Each number is 500 + 50 x the weight over its row's rms, rounded and kept within 0 to 999. Layers, rows and columns count from 0. Numbers have three digits each. The size before them is the row's rms in percent of the matrix's.

# layer 10 attention output (transposed), 256x256, rms 0.0498, rows 15-40, columns 0-127
105:524503468540483531537572545555469406568559592497466507478455519524483479490492487538560521412498577550560406454497443398601494477501473526573482536513500539359500470525471521530504563505565514572419466522450471427477478511437481451517532498566529451558502542507439508464457538463433421550547483536452496469492511373539512405466521440512454527519457410513557518406561499551489529522467
096:472480554482453495504492536548534474551438494437441625507601461502531515441458552564433470488552467466441498481513469436486426526393467514458423495515411457506474557532422490490433497508587512477531424459522537425567554496431550394537441574462391384556591561496501516567503483534495493530541503601498413435456488386529463531451503505555503522507515443417455529452475624460518452460509
108:504418542635436523469443455448497379521557491504553410491460458529492443465535452485430453503480502589534477521491485462410500521562494493545420559531528528575507533542487474533513522477504494467530613528555417476373527464512512564510501450560483517516639517451445460476480387542409543478593446483433535490460427526486562558581553485538536530516538474609441452470520506488398493388537
114:415469554504446501457498543540516495466496595500427454573509534614479500386449498484525477464556617585538485475513510491489484520535544450520431441523460591463463589560429568495530418524562461516435533638446489415513454385520497557531525593545460592511492515415446460520466579446519524500492415526490545420470597449471579477483502534588525501484463412473475487518452559541537441498527
120:444556523447455529510506514445469533490537436645520542498430508445502409460476483521482455453513570477462442547511513540466598457477536500480506535511516473476458561443484593432402528475502530431496512482487600433597472502442468480508457472515538519489522429557473470513531416495586518502620412556497507484522432483534474466524540505537483485424525531489512554485461489492509504486471
109:495457428524438473515544447478450546574564531470631504446463498480482467580399458454459513495494515521455554536541522426437497473454458493514464509418483536457525516551510456519518425453515523418465500555568565528585550419538412480518603561546524564477541524518564484513538529533542523471483486546520458500466491501448487542529445434452489531522545547484518460526532495482532488448478
111:455419460520624494486522429532557541489525495456465496422516517446424518455481463471519560351477508393479494504465534492498422527533574498477372494531557452477532433556436526601425433487415514448483455540604558491481538507495487435475447460487533483572448512574522537548548437462520493451425572557526544419618540551545517518486425468506456524557552504487514499477562431526527563520585
105:526487542484546443510476558452450543451413499461577456432491416417466525485516541566465499519507576438510531420436533651523594521549386439532599486519523497455437567473494415583480507532490561502478448487530439488472545485464450511399501441565443517525466527453572449581464499585453531531478471485604539604515490466496379506420578499561492485536521449496576579512474499453506437513483
108:482475379559489619548553509447631542463504516475499490485464536461560555561548402470507460532457490505474549564470508546543566502503547514489500538514469489473489424535494522567566594478505465381447494487524491502543422468415557497515557539436493557468622466438500474574528517509458481584501586476434507606487476423537517538523525511581538488430509504501421420542516485473443564494609
114:483473515509496482482454520435513502560519497486530386434484488478636578588453511502602598489445569572480502545559467476532428498404494441463526478556446525470598461473659517461576447426586503450408414564475379442497423529430444439460533400441536442437488524522488526497483474498495494470547552534471481509430530456496529471504430580492461503482445470508440411519483508498540570518465
112:587471598463549411516441467486547522482458467531577558528490550602467502509452570517616595495414495516501437532549460550498625487533464502500529461496552468467528517425545470361507522509414496510525502518429519505487539512464440510562583504582560470468420525477550438484525451455549444486512452553542442543503472475384499426419428545560481545510498478521425494551523482550499494450560
116:515595526526546544522585565569535512518498494467506541510563441546475527507472586458505453590518483518512392590517512533460525520517555504501505589553369475504429512458430435399554551541525518561475516522501459411499488465522444503510476617557481461448394602487533527546588552476444552522455557503586429458476511430476572509411552487507593476563466443588468524480470452512588512564581
110:408517485472479475439541558457416621549523420502617471447504468444495461510512538530475409494587526433464531511467479519532493516423414513479510539534471400446536421567548476489532537527562530444516523551551406572437603435418436517451456566548526518503502505380526458483507477469481558541483452541541530451455475408517481535472570480415594541478506455532495585432457457479550503433458
114:557409591481587584497481575475489453424515372513511506513526559542499561500509486556543488555457466611507553491489471585569610509503540544469565479413538560593524501503507476391445507500531565486579579497475575483435546432455505549483440439451522591440472564495498417544478528553497452436576468495588456522529610497558541441443489443435488484534449493444552489489542446535484427438498
110:538390560461520566551486471457413468552526486504451430497439482539488398517450474482513591456490532512507538455504506436582631464538451495501532592488385476569511472449477508430488456521504552481563438480483500556519540498482475531561546422494506500536562573489398478388464540507411486593482523541577483518521579541499468445467425495549473560509446456450442467420506522530541556440524
109:511501432554502623445429515506522485569492506457495508545589540548513528516544446599514410442443510500416428478498464518462563410438504460555477420516414535493445533494529495553499445464483396554486510478475504480506516512436630387540556619520493489464534472534588545524552485513527473494481518585524499560571498590565518496461490453502551464446519477401468520565489544551432493493478
105:559481515530480472510468506495528494514510514499513523440426541398581426450474509523604345476536458464506481477552538472578449473455456354458602594623468524455530501515516457529431442534459572407501467503527508522497550414463572502637531513431618505526470485506485570532426538485531473558502549507540504413543531445523448433606491481506519494494524416468531500382480503592501498461458
112:484501594534419544529533512479483479466465496436520551500544559503415521338537524512583493539461487525543497491439478429558449456500491468565468562575426522551475546453553469459458537493441477431475493564538518451415536577520493415580565511528531415497478519537568578518479536462466537542525621497597497553450472464487519468484586409595530501548487491479441506493541547497563513515544
109:516415481539566582532509474506480472490472475507480558548542576518557473529574477538536573515500469474462463495553462604579560489469564468459453475432569516480564608572505438541507543505562399474462495544509497414562526440408523464469430440431431514433609504549343476596437533486439564608520578506494507598453501473615512464439495619548479400552504453467527407422497496530429464524469
115:501561572564549512537439473563432455499585472574468551450501494485496576490536412475575378436476422505522503491530453437427549503471403589507488545516556500465501472494503472521549562496546459483530566488500507525558474392612445581477467491558597560378402534574513576587444483558505483392487465530493488560514468594488559463580559497459524475456444534506541436472549473480434489555573
116:402549471535506496577491433493469468455481440524618539480483487595412492449502436455481516545579527481444556502464447534525537511391512594495548395587479490468455450491564463527506561629478458475572411486555483600511425540515556537547529506490463495523530569516517488554481529389516574527481549527426511598525501574502486447514484528522555505470605439488503547462510600448519465474529
112:438453563580523417484465507497515561557563577496508413370478426346476502455462503500576525532439542427522440453540422479569531503490549461447434593422520456539451570494439466448470510501538476565509508524503426590463567467582427408422488645555485495436426621573571393532510443545496515489559503461464596583522460462448474535466494466548493521453423499538497534443524523501427460631410
105:469583533555549568546525550505394516559475466521495507482543546416504419591467487470546534530557446485511499527522487543534562513491416468426546554503462537511556450544439459518490622464530513428439426457473521511428438543570470452454460441541534581398539460596525482564564549494485425414552503470551485539469529436452540542455479516472524512508473465548505504440456444527520510552451
116:528485518512534549474407453524557562523572482435571450509431543505393521484438473542383615569513437575550495470495511516589395471469391450392489476513450509615534501447523474582470549485596536492508468486484505445537413466512533573492566470531507411515512551394459527528503508521508438474514492470426517441478524500455531550416534491596486422530492458498559536490473545418544479464547
119:576463551589419556509489441497546363552472501479445575462537503442472440560454511535506480499444530441501494439480487359555433477506455513585523475521478430537479423437516558468394495524459508551536448500495474487559538482509460396548447402504556461541563493549466460501438471523548413465497508510556538550431449432440434496454433510534473529442580518499519528459522511475574538454587
111:475545607545463519471553579482560659445599517490369522577449523502452458504486530519563428463487565412466457540496458504518520473525520547465561582527467580341393496576492514445435577572460463536464460462510495476393498493461522470395583493467468420433493535528544468518521539498512491513492495542493568536520443539499509430539520428573406506435505463543515508434408444461468496497506
# layer 10 attention value, 256x256, rms 0.0476, rows 16-40, columns 0-127
094:471485552460427420444539466454520501455524420432552515459511530518526534524585457519478537524542504536596492460452488545511580656495523537470488454437618545483483491513553546539412543396431632537514506589546487466559490474424521489525411402464503493487500438417525473447430423429421448521507440488515569462503461508402551513543502440496426458454495533452422633511450462480464593467504
105:523453487500518455566557516568432462492486579423477503500478479488508491518512519562530437562442505537414472487551486667516532474474474428561576494448508477459567523457574604415551552555498585453511519545455499505490561470553485467555450493555477515478517569630523511498397475559522500447527477475462506495631476495534546499567511516531496547448488473535451540476532500451478469519458
110:497449423489547482481517522504476450499514478579432541435528482455432519625437521529494546460619383484508428501356350620455505475525593432496544509485414529521535593498551517533472535581540589556472486400498593537493498460538544500530480505511481410537493517486481430583485477551483544532553421508416478606501519519522395530572486478444456449604537493462501429472437433484442524513533
111:559552508519416463522473469470542508515540532415502354464461489561593538471519583474453528488444518509566410521543552530548522537543444537505510551423504503481533603560400426517441404483503461462482431569517483441483494502479523552542440566538498454445486562490466518512518617535475510533449553487466494469447450461527392536484523446534459413521460472559545439485387456501513549509525
100:440470543613532506472473511464492512408528418575442488494487512533479524497444442497500490525568553522553372590507593494533489576570498515514449442574520452469464402536452615490488548481450552449491534536542484501413482506592494456527444529422427479467516477380404570530554546452533543442498443506577494490434485452514472458538513523543446530520466518513500429576520492521546504502531
109:515536488539434523456411570410493531494461463526563566600536548478464391612548516549463499568540523532639484476523472498591475577397518429575507495522555424504438422584475531462377556553551553455482502475569472507500484536499527471480497533484538452485516531471449458509533592488429526520495514529476502467495526447439461520445546500542481521435416541545493505464620410514489598494534
102:554550480537504534545518480454542526513578548526553483598626571543534509461491634515509550516459517498518567407460551536540482530471511544473457592519544414474479531580425417546505440412521494496486401543445454475470579618453480556566434374500445538484454516485458494572551445501523460555466570578523470460543530617430479486575458472540561537537522494473467477558432455504456474434474
103:585537611399509577538465488547458434472561489520449483414372497521540408525448511492411508444495549453471488457533513507572489536468442417585439492561509594556528538453549556422546519491449451467561527514514530534516530507504548510510548575530474504481499544504451465536469505527523505454480373522450472519479451441484532456391550528503485550460473491609531503576568416544448453405483
105:481468507464559397425564498505562478528500496451481540448495502525501444599489472520454478467480376479477545458488563457606493551454588563540557493493463573570445461463470472471557513476392420440482527493498389478514493486506502584540588434572534564447498538488548468517538522555456586426539477538509518557460579490514450475480576472541525456551567558474493582511512468510560479511575
111:484475475566461461443491542521512435485539494480440453556508447454465537509469370490485427505471547473418535475447582495472496430517551501518485547486445552467552451506517485474455440439516508525496414454552576514460474513435540605526448538474456588461474537590536536528539529500390609489438509487388461565423551519525541518489504504434528312552554399431529478545487493510489538493450
107:455527584515551583419449444493553361468531537530477564413547442519496468473418502464520561527555501497460574401485550605544535492472527471502536429473538432522421462448572493555457499383487489477481448450540560435495502587471484561450464461534496539522475465483509487487372536462525471524558451529390494497503476523447432574543470436426480429489546525450490478429510523499447478369462
107:582488490572550501516558481477443504494545610580466492488530581555554495508440600480492545516453450486518500524423540516537504570480523462468501458447624469405537547502523456504522558494474532421527373594503483462478471496509473495505462432491496528611475476450532545525494509404478483498571394474475414458491422483491497423516456417465496528486536507531406391465451491507546573437537
105:475559443505427514471508499535540527544551500551503524579503462549425509513527531492492439527566447521509554491482474426398468453526535470502493591464405517470443507487555550482482509514557494506454371455506599596536471512499473591435588560527414521513496515594465486548534394652547545441481598440461519540566489461533466428512419532551540535499502417573410503550469535475518427508452
103:456437483503602516491552509495525500544629522536522523522523581415450496547583488501459411560430454532393426471507489530510514504516620432490578481492520603406409557516447502464487516483495427418468404545541566449522545480498504575468494521477450524460522507580494548493501553541502500544437588467540495486507390509455552510432532530480528467493425548531460470530506542539503469523515
105:562441612513542437473557431477504517537349488575449508410431431521480527457477446453490493542532523504451520609531492534560491465493483450421489469484528536448445562486468504444454468472555505476413511497505455559432441450452503528589392402515448494471495525592527457453573520492523526502508491477520487514526486464574664568406493445518484530414526480537522537541450504489581536507508
104:549563533506493520488493440471506516517537495579478505561551567560486470579505526529386511551509457462549463488499476461512620467490569587521512517478442544477521544540544552508465512489468478545464443525406490470480538525441487445457530548489540563419491581493475494512522460546439491497459544535488430560424457506585521545489518493623540463443512445506456512529497504439615582537548
106:416476505560594424488512583552636503482501530489626464546490525427501523568429460457488488530501499486433493492525472516489603559488466504516518487389602465534447475525572526493434563473488502449452433492430555535494517442477457544464516480472495485562518511544525486550507538528480594459547367505504457524531585555588578633487533491511458447511531469507466509534506556526511591476484
104:522463469386545475419350436440462487584539506440540435460509434440446479534520442516436508451519467575475501444509504470498422529556487531509585567567393486563443491528541470446460565561508560490456482573514442496584544513438516568564563575507504497483468500412501451410518370454514621472529633533435552476568505493486442469561472538535496621576506448515462519517548461508545522516560
107:507580454477414426555503424479545452508462445563405472474527438548510498440444493560447553569495546470486440489507546563459445483560500458508480479476496475473447416512502595412528446495507428541542494489530501491491531548513499474444591557464418526466536500526551510498552441383508441562469552504526548519424573396506507457567628561498460525494508445566457525476494492522536498459505
104:619536480508476496500442645495494548486532513530404456429462467446467538512490464492537465510451467438508560457521441501518583457544488447518504560464547559539564455519446499501514504469546537489464472516548361440569497439435448470417528461525518529575506444524441441479577435515484406495374512397485507450398558492530569480528505531491463424485497485448466555537505503514522486508443
104:542608509507458589584576463449519458511528492553557581592479408552491558488450446526474525527494461542474550521436601580479440516445548472527542510623583387492429388587461545491504495491520536532479532541463495477501483546543516467608367433489492552509485487476532458481377544600538478535449502462572514442551413499607511479534471470510514462517523426595500532559500466472471606508554
103:519492523496476578553448463527586455428511523538536463480474462565483530532511495480504399525510472456590497442441502519587445448561411528511448506527412442502462542546533568399505456510479473540577460572520423492538510557506476575569502590436562502506480546482496511508524472544501515541434570490484460518491463526565412498381472551409476503556410615520402519498486508517455601399479
110:516528548408492451439477639515464446479505436500404505501492527481487492458522601466486505502465530485450579508457506464473532515508559514575489591447551476464594404491502474573494486563468472503418566536453540518413439471543511448533488563432506596520499469555537556507536566446510555499465528523596504579476506568473511492556454497486534473479495506523491534506515589475359535474505
111:500412483505511531559526519534534524449507459497495396500411491587523573570548436501523535522524516447628504555534561524439470451376410491438442530519505569437439533519548511498497515502466444457515495524542480554445487540550583523541525569499558550495518513357535498475502571484482446510457449449521497415548557512523579595453552633429483495436515496516436424508520547499487495555490
104:529500483524456574569446457474432473452559466531562554591529503560475446564551474529463490508453458452530631388516516567442558473530354420561403476435450490538487520519417505527469510500617461553447453476504635487488509509418535448528523496506523536499520516501480426509477457528477574539474356489552451500450566452600635579544518539503577493534472472533571470556421506539625542495427